{"n_layer": 14, "norm_eps": 1e-06, "bias": "none", "parallel_block": true, "init_std_o": 0.00493, "lr": 0.00568, "beta1": 0.95, "decay_shape": "linear"}
Each number is 128 + 32 x the weight over its row's rms, rounded and kept within 0 to 255. Layers, rows and columns count from 0. The size above them is the row's rms in percent of the matrix's.

# layer 10 MLP up, 960x320, rms 0.159, rows 387-411, columns 64-127
size [102  94 111  97 100 103  92  97 105  97  92  94  98 107 100  92 102  97 102 103  95  94 103  94 106]
[[116 105 163 147 140 138  94 133 109 103  94 113 127 123 137 194 159 126 147  76  95 135 135 139 143 168 118 111 124  72 162 130 105 166  88 131 100 111 165 161 117  96 102 111 105 144 146 165 170 145 119 106 155 102 161 158  51 135 110 125 101 113 149 127]
 [192 172 149 130  81 121 159 136 128 139 120 114 106 108  97 162 169 142 170 139  99 117 124 195 118  89 159 155 157 130  91  75 104  99  65 152 124 102 118  82 160 160 180 170 164 135 114 137 135  95 140 110 103 138 154 186 123  86 122 158 117 140 142 133]
 [129  68 109 138 137  83 165 129 104 112  74 130 110 118 126 134 148  84 138 125 134 141 145 119  79  57 159 113 118 176  93 115 129 147 104 130 106 112 166 115 103 114 121 117 108  71 155 104 115 108 133 167 108  88 170 160 122 154 124  91 214 152  61 144]
 [186 162 182 130  80 144 123 168 148 104 122 112 161 171 128 127 166 199 130  90  74 148 110 117 106  93 128 147 153  55 142  93 107 126 170  96  97 134 170 164 109 166 105  90 110 133  73 123 169 135 137  99 146 115 184  98 150  70 121 166 142 100 136 136]
 [161 137 198 169  78 199 129 185 158 101 133 119 131 127  84 123 150 156 147 165 197 127 175 136 119 195 125 105  93 164 116 146 157  80 149 100 100 101 132 106  93 110 133 114 154 134 139 110 114  95 117 161 143 168  73 176 143 237 104  87 103 182 144  93]
 [176 151 159  64 111  64 110 149 136 124 127 122  35  74  91 153 135 201 110  87 126 110  87 151 171 142  55 126 131 169 100 173 118 158 124 100 125  94 111 135 145 130 151 113 135 114 141  78 190 120 166 125 165 110 192 177 174 102  90 124 115 173  99 169]
 [140  97 179 163 114  66 131 131 106 113 107 172 153 145 100 139 180 139 131 113  95 124 176 125 135 109 131 160 139 157 188 214 142  97 139  93  97  95 140 165 148 131 141 115 118  75  97 123 138 114 134  27  91 113 160 117 119 125 145 147 128 172 154 113]
 [173 112 165 113 143  92  96 110 118 155 133 158 107 122 151 125 184 143 178 108 152 121 119 119 125 130 113  79 177 146 161 149 142 132 184 104 124 117 206 115 124 136 142 145 174 133 150 160 155 184 179 152 145 113 112 144 132 131 135 146 157  61 143 102]
 [ 89  87 151 150 102 101  77 126 208 135  98 125  87 123 146 128 100  82 159 143 137  85 129 135 118 166 139 116 156 125 157 128  92 166 141 107 158 134 122 114 153 139 136  98  93 168 122 151 110 100  74 146  72 167 119 147 176  77 139  86 161  86 125  98]
 [121  96 128 136  91 162 143 112 105 158  90 136 130 142 107 128 105 189 111 156 147 146 158 133 134 168 109 146 189 113  93 107 122  61  94 122  51 121 173 148 154 167 156 159 119 155 168 122 157  97 110 144 174 144  78  97 112 156 116 195 136 118 137 145]
 [160 194  95 139 165 167 106 210 145 120 147 128 102 142 132 187 157 168 101  99 112 131  72 121 129 121 126 125 110 160 107  89 160 149 139 141  86  85 123 159 142 146 149 136 116  93 132 190 167 137 125 133 168 128 141 158 190  87  78 198 102 198 145 136]
 [125 114 178 119 118 102 158 117  84  91 120 108 156 109 183 145 123 172 100 167 114 168 171 164 154 162 167 135 139 123 187  98 162 121 141 156 142 102 146 132 141 207  62 181 148 143 163  93  94 134 122 141 134 140 101 101 100 128 128 158 140  91  80 184]
 [130 120 133 143  63 152 142 186 116 231 109 166 141 204 143 107 140  98 180 200 170 158  86 174 153 129 110 156 177 121 127 160 113 129 152 109 143  65 141 166 125 108  94 134 102 157 147 171 134  67 136 156 148 125 130  49  91 156 106 106  71  84  78  90]
 [112 120 143 113  68 134 126 107 119  91 137 114 102  83 100 148  97 137 156 150  94 130 178 117 153 127  87 123 112 120  71  75 105 106  97 130 134  90  92 140 152 134 131  83  75 137  53 143  80  90 174 128  66 152 123 122 121  86 113 110 149 107 108 152]
 [132 130 105 128  75 141 105  99  98  98 168  86  93 124 154  61 130 113  97 184 132 148  97 128  79 118 152 222  83 147 110 126 162 116 152 122 172 112  93 139 110 123  99 100 113 154 117  82 168 135 106 153 173 192 118 109  84 162 127  90 200 181 147 153]
 [151 149 110 118  98  92 171  96 106 162 124 195 117 100 135 132  49 104 100 114 103 122 143 148 102 177 107 144 147 178 129  96 112 118  59 177  98 145  82 105  97 161  89 121 132 153 152 179 222 158  84 148 137 135 141 144 186 129  79 147 134 158  91 155]
 [128  76 173 110  80 144 129 171 101 145 173 117 141 124 166 139 150 183 169 138 140  87 180 128 126  81 103 102 109 102  84 101 123 111 181 137  86  70 165 145 134 111 114  94 133 128 134 158 122 162 165 137 112 161 133 169 145 186 144 156 118  99 171 104]
 [142 120  78 209 167 186  69 164 116  71  76 139 115 128 160 132 169  74 137 142 103 100 104 107 119 140  65 159  95  86  81 113 146 142 155 154 135 177 139  57 198 166 133 111 122  72 205 100 105 115  83 120 173 103 165 132 153 102 111 116  99  72 102 112]
 [127 146 152  78  64 157 146 129 129  98 122 149 139 204 144 116 109  94 104  83 124 111 117 109  95 173 124 101 155 144 160  96 129 145 162 130 127 162 144  64 179  37 163 176  75 146 141 140 116 127 155 138 172  96 143 108 149 109 116 158 151 177 171 130]
 [166 162 127 105 102 133 119  84 143 114 112 101 118 146 153 128 124  86 122 151  90 124 103  96 129 119 144 108 175 126 134 103 153 129 128 124  78 140 146  68 137 112 147 107 137  94 166  99 114 128 119 230 108 132 144  90 134 141 142 118 148 183 124 144]
 [167 121 150 131 108 134  59  74 127  71 123 112 165 142 149 168 169 174 184 142  88  86 104  57 171 119  84 183 131  84 106 165 111 105 153  56 102 132 125 174 117 102 155 139 137 122 149 125 110 126 114 143  72 169 145 117  86 114 191 151 131 120  89 129]
 [ 88 119 167 103 148 128 105  99 149  91  72 124 142 120 130 161 120 118 181 135 110 114 111 145 106 110 123 120 170 145 119 137 149 111 139 130 153 108 120 124 148 165 132 142 157 182 109 148 124 120 145 165 128 147 158 100 140 150 116 139  57  76 109 141]
 [123 115 150 100 171 118  73 141  85 125 160 110 124  71  91  93 165 109 177 109  85  90  74 139 137 160 126 165 118 130 122 108  87 114 160 171 138  98 137  97 153 162 186 116 118 216 110 134 136  92 120 149 120 151  99 105 128 175 104 133 121 104 150 182]
 [133 142 164  93 134 127 135 104  96 170 158  52 133 122 172 130 108 175 155 159  54 101 190 129  65 158  90 121 147 110 187 189 146 125 115 102 147 101 135 169 109 132 106 142 156  72 122 151 121 122 118 174 123 144 141 129  95 159 188 115  98 119 140 173]
 [187 169 127 108 122 120 177 134 110 144 108 144 140 118 113 143 156 173 144 145 144 124 185  54 104 132  94 164 132 132 159 101 163 140 140 188 113 114 134 140 122 116 141 109 127 142 139 106 102 130 121 121 123 140 137 144 100 121 163 138 163 117 190 146]]
# layer 10 MLP down (transposed), 960x320, rms 0.0902, rows 387-410, columns 64-127
size [ 98 102 107  99  98 103  95  97 102  99  96  95 104 102 100  98 101 100 100 104 100  96 102  99]
[[113  86 145 126 135 147  89 147 151 107  98 114 149 122 109 140 103  93 163 136 165 104  86 136 157 100 177 154 153 112 135 130 174 197  98 132 136 140 202 108 144 125 101  70 128  61 126 142 155 122  77 114 105 146 116 158 129  97 143 127 121 156 197 160]
 [145  85 172 105 119 159 142 165  94 170 108  91 132 120 157 173 128 148 122  50  98 173  48 104 171  66 100 171 106 129 168  60 138  97  98 160 127 127 254 104 101 176 175 233 103  34 157 127 112 115 165 109 194 120  86 120 110 182 148 122 122 126 135  78]
 [104 137 188 103 116 141  95  85 136 113 124 152 117 203 156 131 111  54  69 113 140 132 110 142 148 135 122 157 141 127 129 167 119  95  78 155  95 138  81 107  69 122 144 207 125 121 161 111 161 106  89 162 137 126 114 134  97 124 123  88 143 103  80 171]
 [108 182 164 183 146 199 141 111 155 162 148 115 107 177 144 148 110 177 154 116 201 113 141 209 102  91  99 118 121 138 183 100 168 167 146 138 129 116  59  85 121 151 107 173  93 170 117 110  93 169 113 109 158 142 116 117 154 117 107 180 153 158  99 122]
 [168 125 104 114 119 164 119 156  77 109 160 116 110  87  77 120 158 125  89 138 159 151  90 101 131 163 100 126 104 138 112 165 119 170 126 173 114 116 126 107 115 118 145  86 143  67 157  66 159 118 117 123 120 119  73 128  59 135 129 130  79 144 140 126]
 [135 125 177 114 180 108 143 154 100 134 144 179 146 109 109 175 135 190 105  94 172  67 135 181 194 172  97 162 174 122 102 145 195 207 122 150 160 171 108 153 148 146 132 115  99 100 106 144 103 129 156 193 115  62 127 109 136 137 105 102 128 140 102 155]
 [ 99 141 117 102 114 163 140 162 149 138 142  55 140 136 153 108 159  97 170 162 139 156 151  76 130 134 105  96  91 156 119  75 144 104 103 132 133 130 158  83 104 136 155  95 149 123 117 112 127 180 151 140  86  90  86 138 107 101 113 208 106 128 158 155]
 [149 111 103  79 151 136 151 151 159  79 155 147 136  83  97 105 117 148 169 135  76 176  56 130 168 110 145  85 201 146 132 132 173 130 194 143 144 127 111 109 113 123 108 174 164 184 104 150 132 112 104 194 119  88 148  88 157 146  96 152  96 169 128 150]
 [ 83 107 171 113 140 114 180  83 170 131 119 131 108  83  82 110 169  78 107  95 107 144 123 144 141 115 114 117 141 131 154 182  99 180 104 125 165 182 136 100 176 119 196 118  68 165 109 145 139 171 103 137 152  90 168 161 133 126 111 174 106  91  86  98]
 [ 69 146 150  71 127 106 142 151  98 140 146 255 136 165 110  74 108 106  71  93 134 164 146 132 206 171 141 156  99 163 102  83 201 104 159 127 117 104  88  78 168 118 124 172 137 160 121 150 145 173  99 161  91 123 126  96 188 115 101 100  66  99 145 126]
 [ 90 164 121 114 136 133 138 136  88  96 126 174 125 119 126 141 120 187 137 182 129 135  89 189 133 129 183 156 114 106 115  90 127 176 101 172 141  98 143 153 150 121 162 234 141  85  89 109  86 101 121 110  92 122 171 111 110 103 148 103 156 114 145 129]
 [143 155  88  91 116 139 155  96 115 116 126 121 118  97 151 106 116  95 133 122 172 155 130  96 140 102 111 113 101 114 174 120 120 139  81 144  95  73 132 143 133 114 108 184 135 141 187  90 155 101 136  97 157 137 194 124 116 131  89 145 177 141 114 119]
 [ 82 124 137 139 122 103 152 134 164 121 135 190 124  74 101 178 111 141 101 163  93 130 100 108  59 175 123 174 122 154 145 123 152 146 132 145 165 114 120  97 136 102 169 153 173 169 125 129 189  78  86  67  98 150 143 139 154 144  80 125 108  94 123 107]
 [103 186  83 154 135 116  94  80 159 101 103 138 189 132 107 108 124 127 199 105 122 136 149 157 191 153 113 159 101 163 176  95 114 125  55 184 122 141  83 141 162 153 161 129 129  73 144  96 109 131 191 128 124 121 142  81 181 152 138 135 102 140 189  88]
 [172  56 102 101 183 153 103  91  99 117 127 178 187 176 124 113  66  93 102 152  67 136 172 151 124 199 163 121 173 111 124 142 121 178 180 145 163 109  95 156 101  91 163 149  96 122 118 141 143 123  84 127  90 105 194 113 165 156 150 116 147 130 135 150]
 [160 168 147  98 135 153 194 100 109 129 147 150 141 101 124 132  99 166 141 117 131 165 127  99 156  98 124  78 150 156 194 171 150 106 143 210 169  81 150 131 135 169 116 154  82 166 168 164 142 100 109 106 110  92 118 112 143 147 103 158 145 142 154 144]
 [186 105 143 128  88 163 122 145 144  90 145 130 161  91 132 109  74 190 161 100  63 118 190 199 156 109  52 128  65  58 145  86  90  72 125 101 141 130 181 159 149  82 161 118 122 151 130 142 157 112 113  75 123 162 133 129 205 157 147 208 117 147 125  74]
 [163 133 165 105 176 153 141 164  77  86  86 142 117 133 121 139 135 207 162  54 132 163 130 117 120 127 109 119 114  96  92 193 124 159 111 106 136 142 125 110 137 164 153 126 185  96 164  93 128 140 150 118 106  86  55  57 114 156 177 152 147 104 114 132]
 [118 105 159  87 131 147 124 155 141 167 169 122 160 168 139 169 137 111 187 132 130 151 118 131 126 146 128 149 100 127 141 141 152 163  84 122 135 134 110 114 141 141 150 172 129 140 133 130  89 109 102 128  66 163 165 113 165 115 176  76 180  92 110 121]
 [104 126  67 153 112 177 180  88 176 171  59 179 142 132 102  99 142 143  67 105  78 105 168 153 176 136 111 150 215 110  83 102 154  73 118 144  98 168 189 133 149 137 125 180 125  90 117  88 105 127 135 134 127 117 194 150 185 137 134  77 103 108 112 153]
 [143  80 125 197 216 165 111 115 105 136 126  83 183 175 179 160 131 138  47 148  93 106  81 108 177 154 147 166 118 188 132 173 186 165 121 194 130 161 126 155 130 127 186 177 137 121  87 128 200  70 117  86  95 144 105 131 134 120  92 130 132  99 116 109]
 [153 119 140 179 143 126 184 134 153 168 146 157 225  93 176  88 126 109 150 169 126  85 118 142 157 106 103 126 144 129 147 135 149 118  84  81 167 137 131 125 204 175 189 209 135  83 117 152 122 147 145 124 167 143  96 132 211  80 113 169 125  97  62 104]
 [110 134 116 119 120 164  70  80 143 123 118 249 160 154  32 123 151 158 170 140  96 186 123 103 102 158 175  97 116  60 183 169  82 154 179 192 118 136 120 124 156 140 154 107 123 137 184 185 136 153 119 107 117 103 140 191 135 202 150  80 240 111 129  67]
 [ 96 121  91 169 158 139 115  83 144 114  67  77  80 104  92 158 183 177  76 128 152  91  94  91 128 135 153 174 119 151  87 103 126 115 154 149 121 141 126 142 205 130 123 109 132 150 115  59 161  92 136 122 113 102 146 137  89 144 114 113 130 109 136  70]]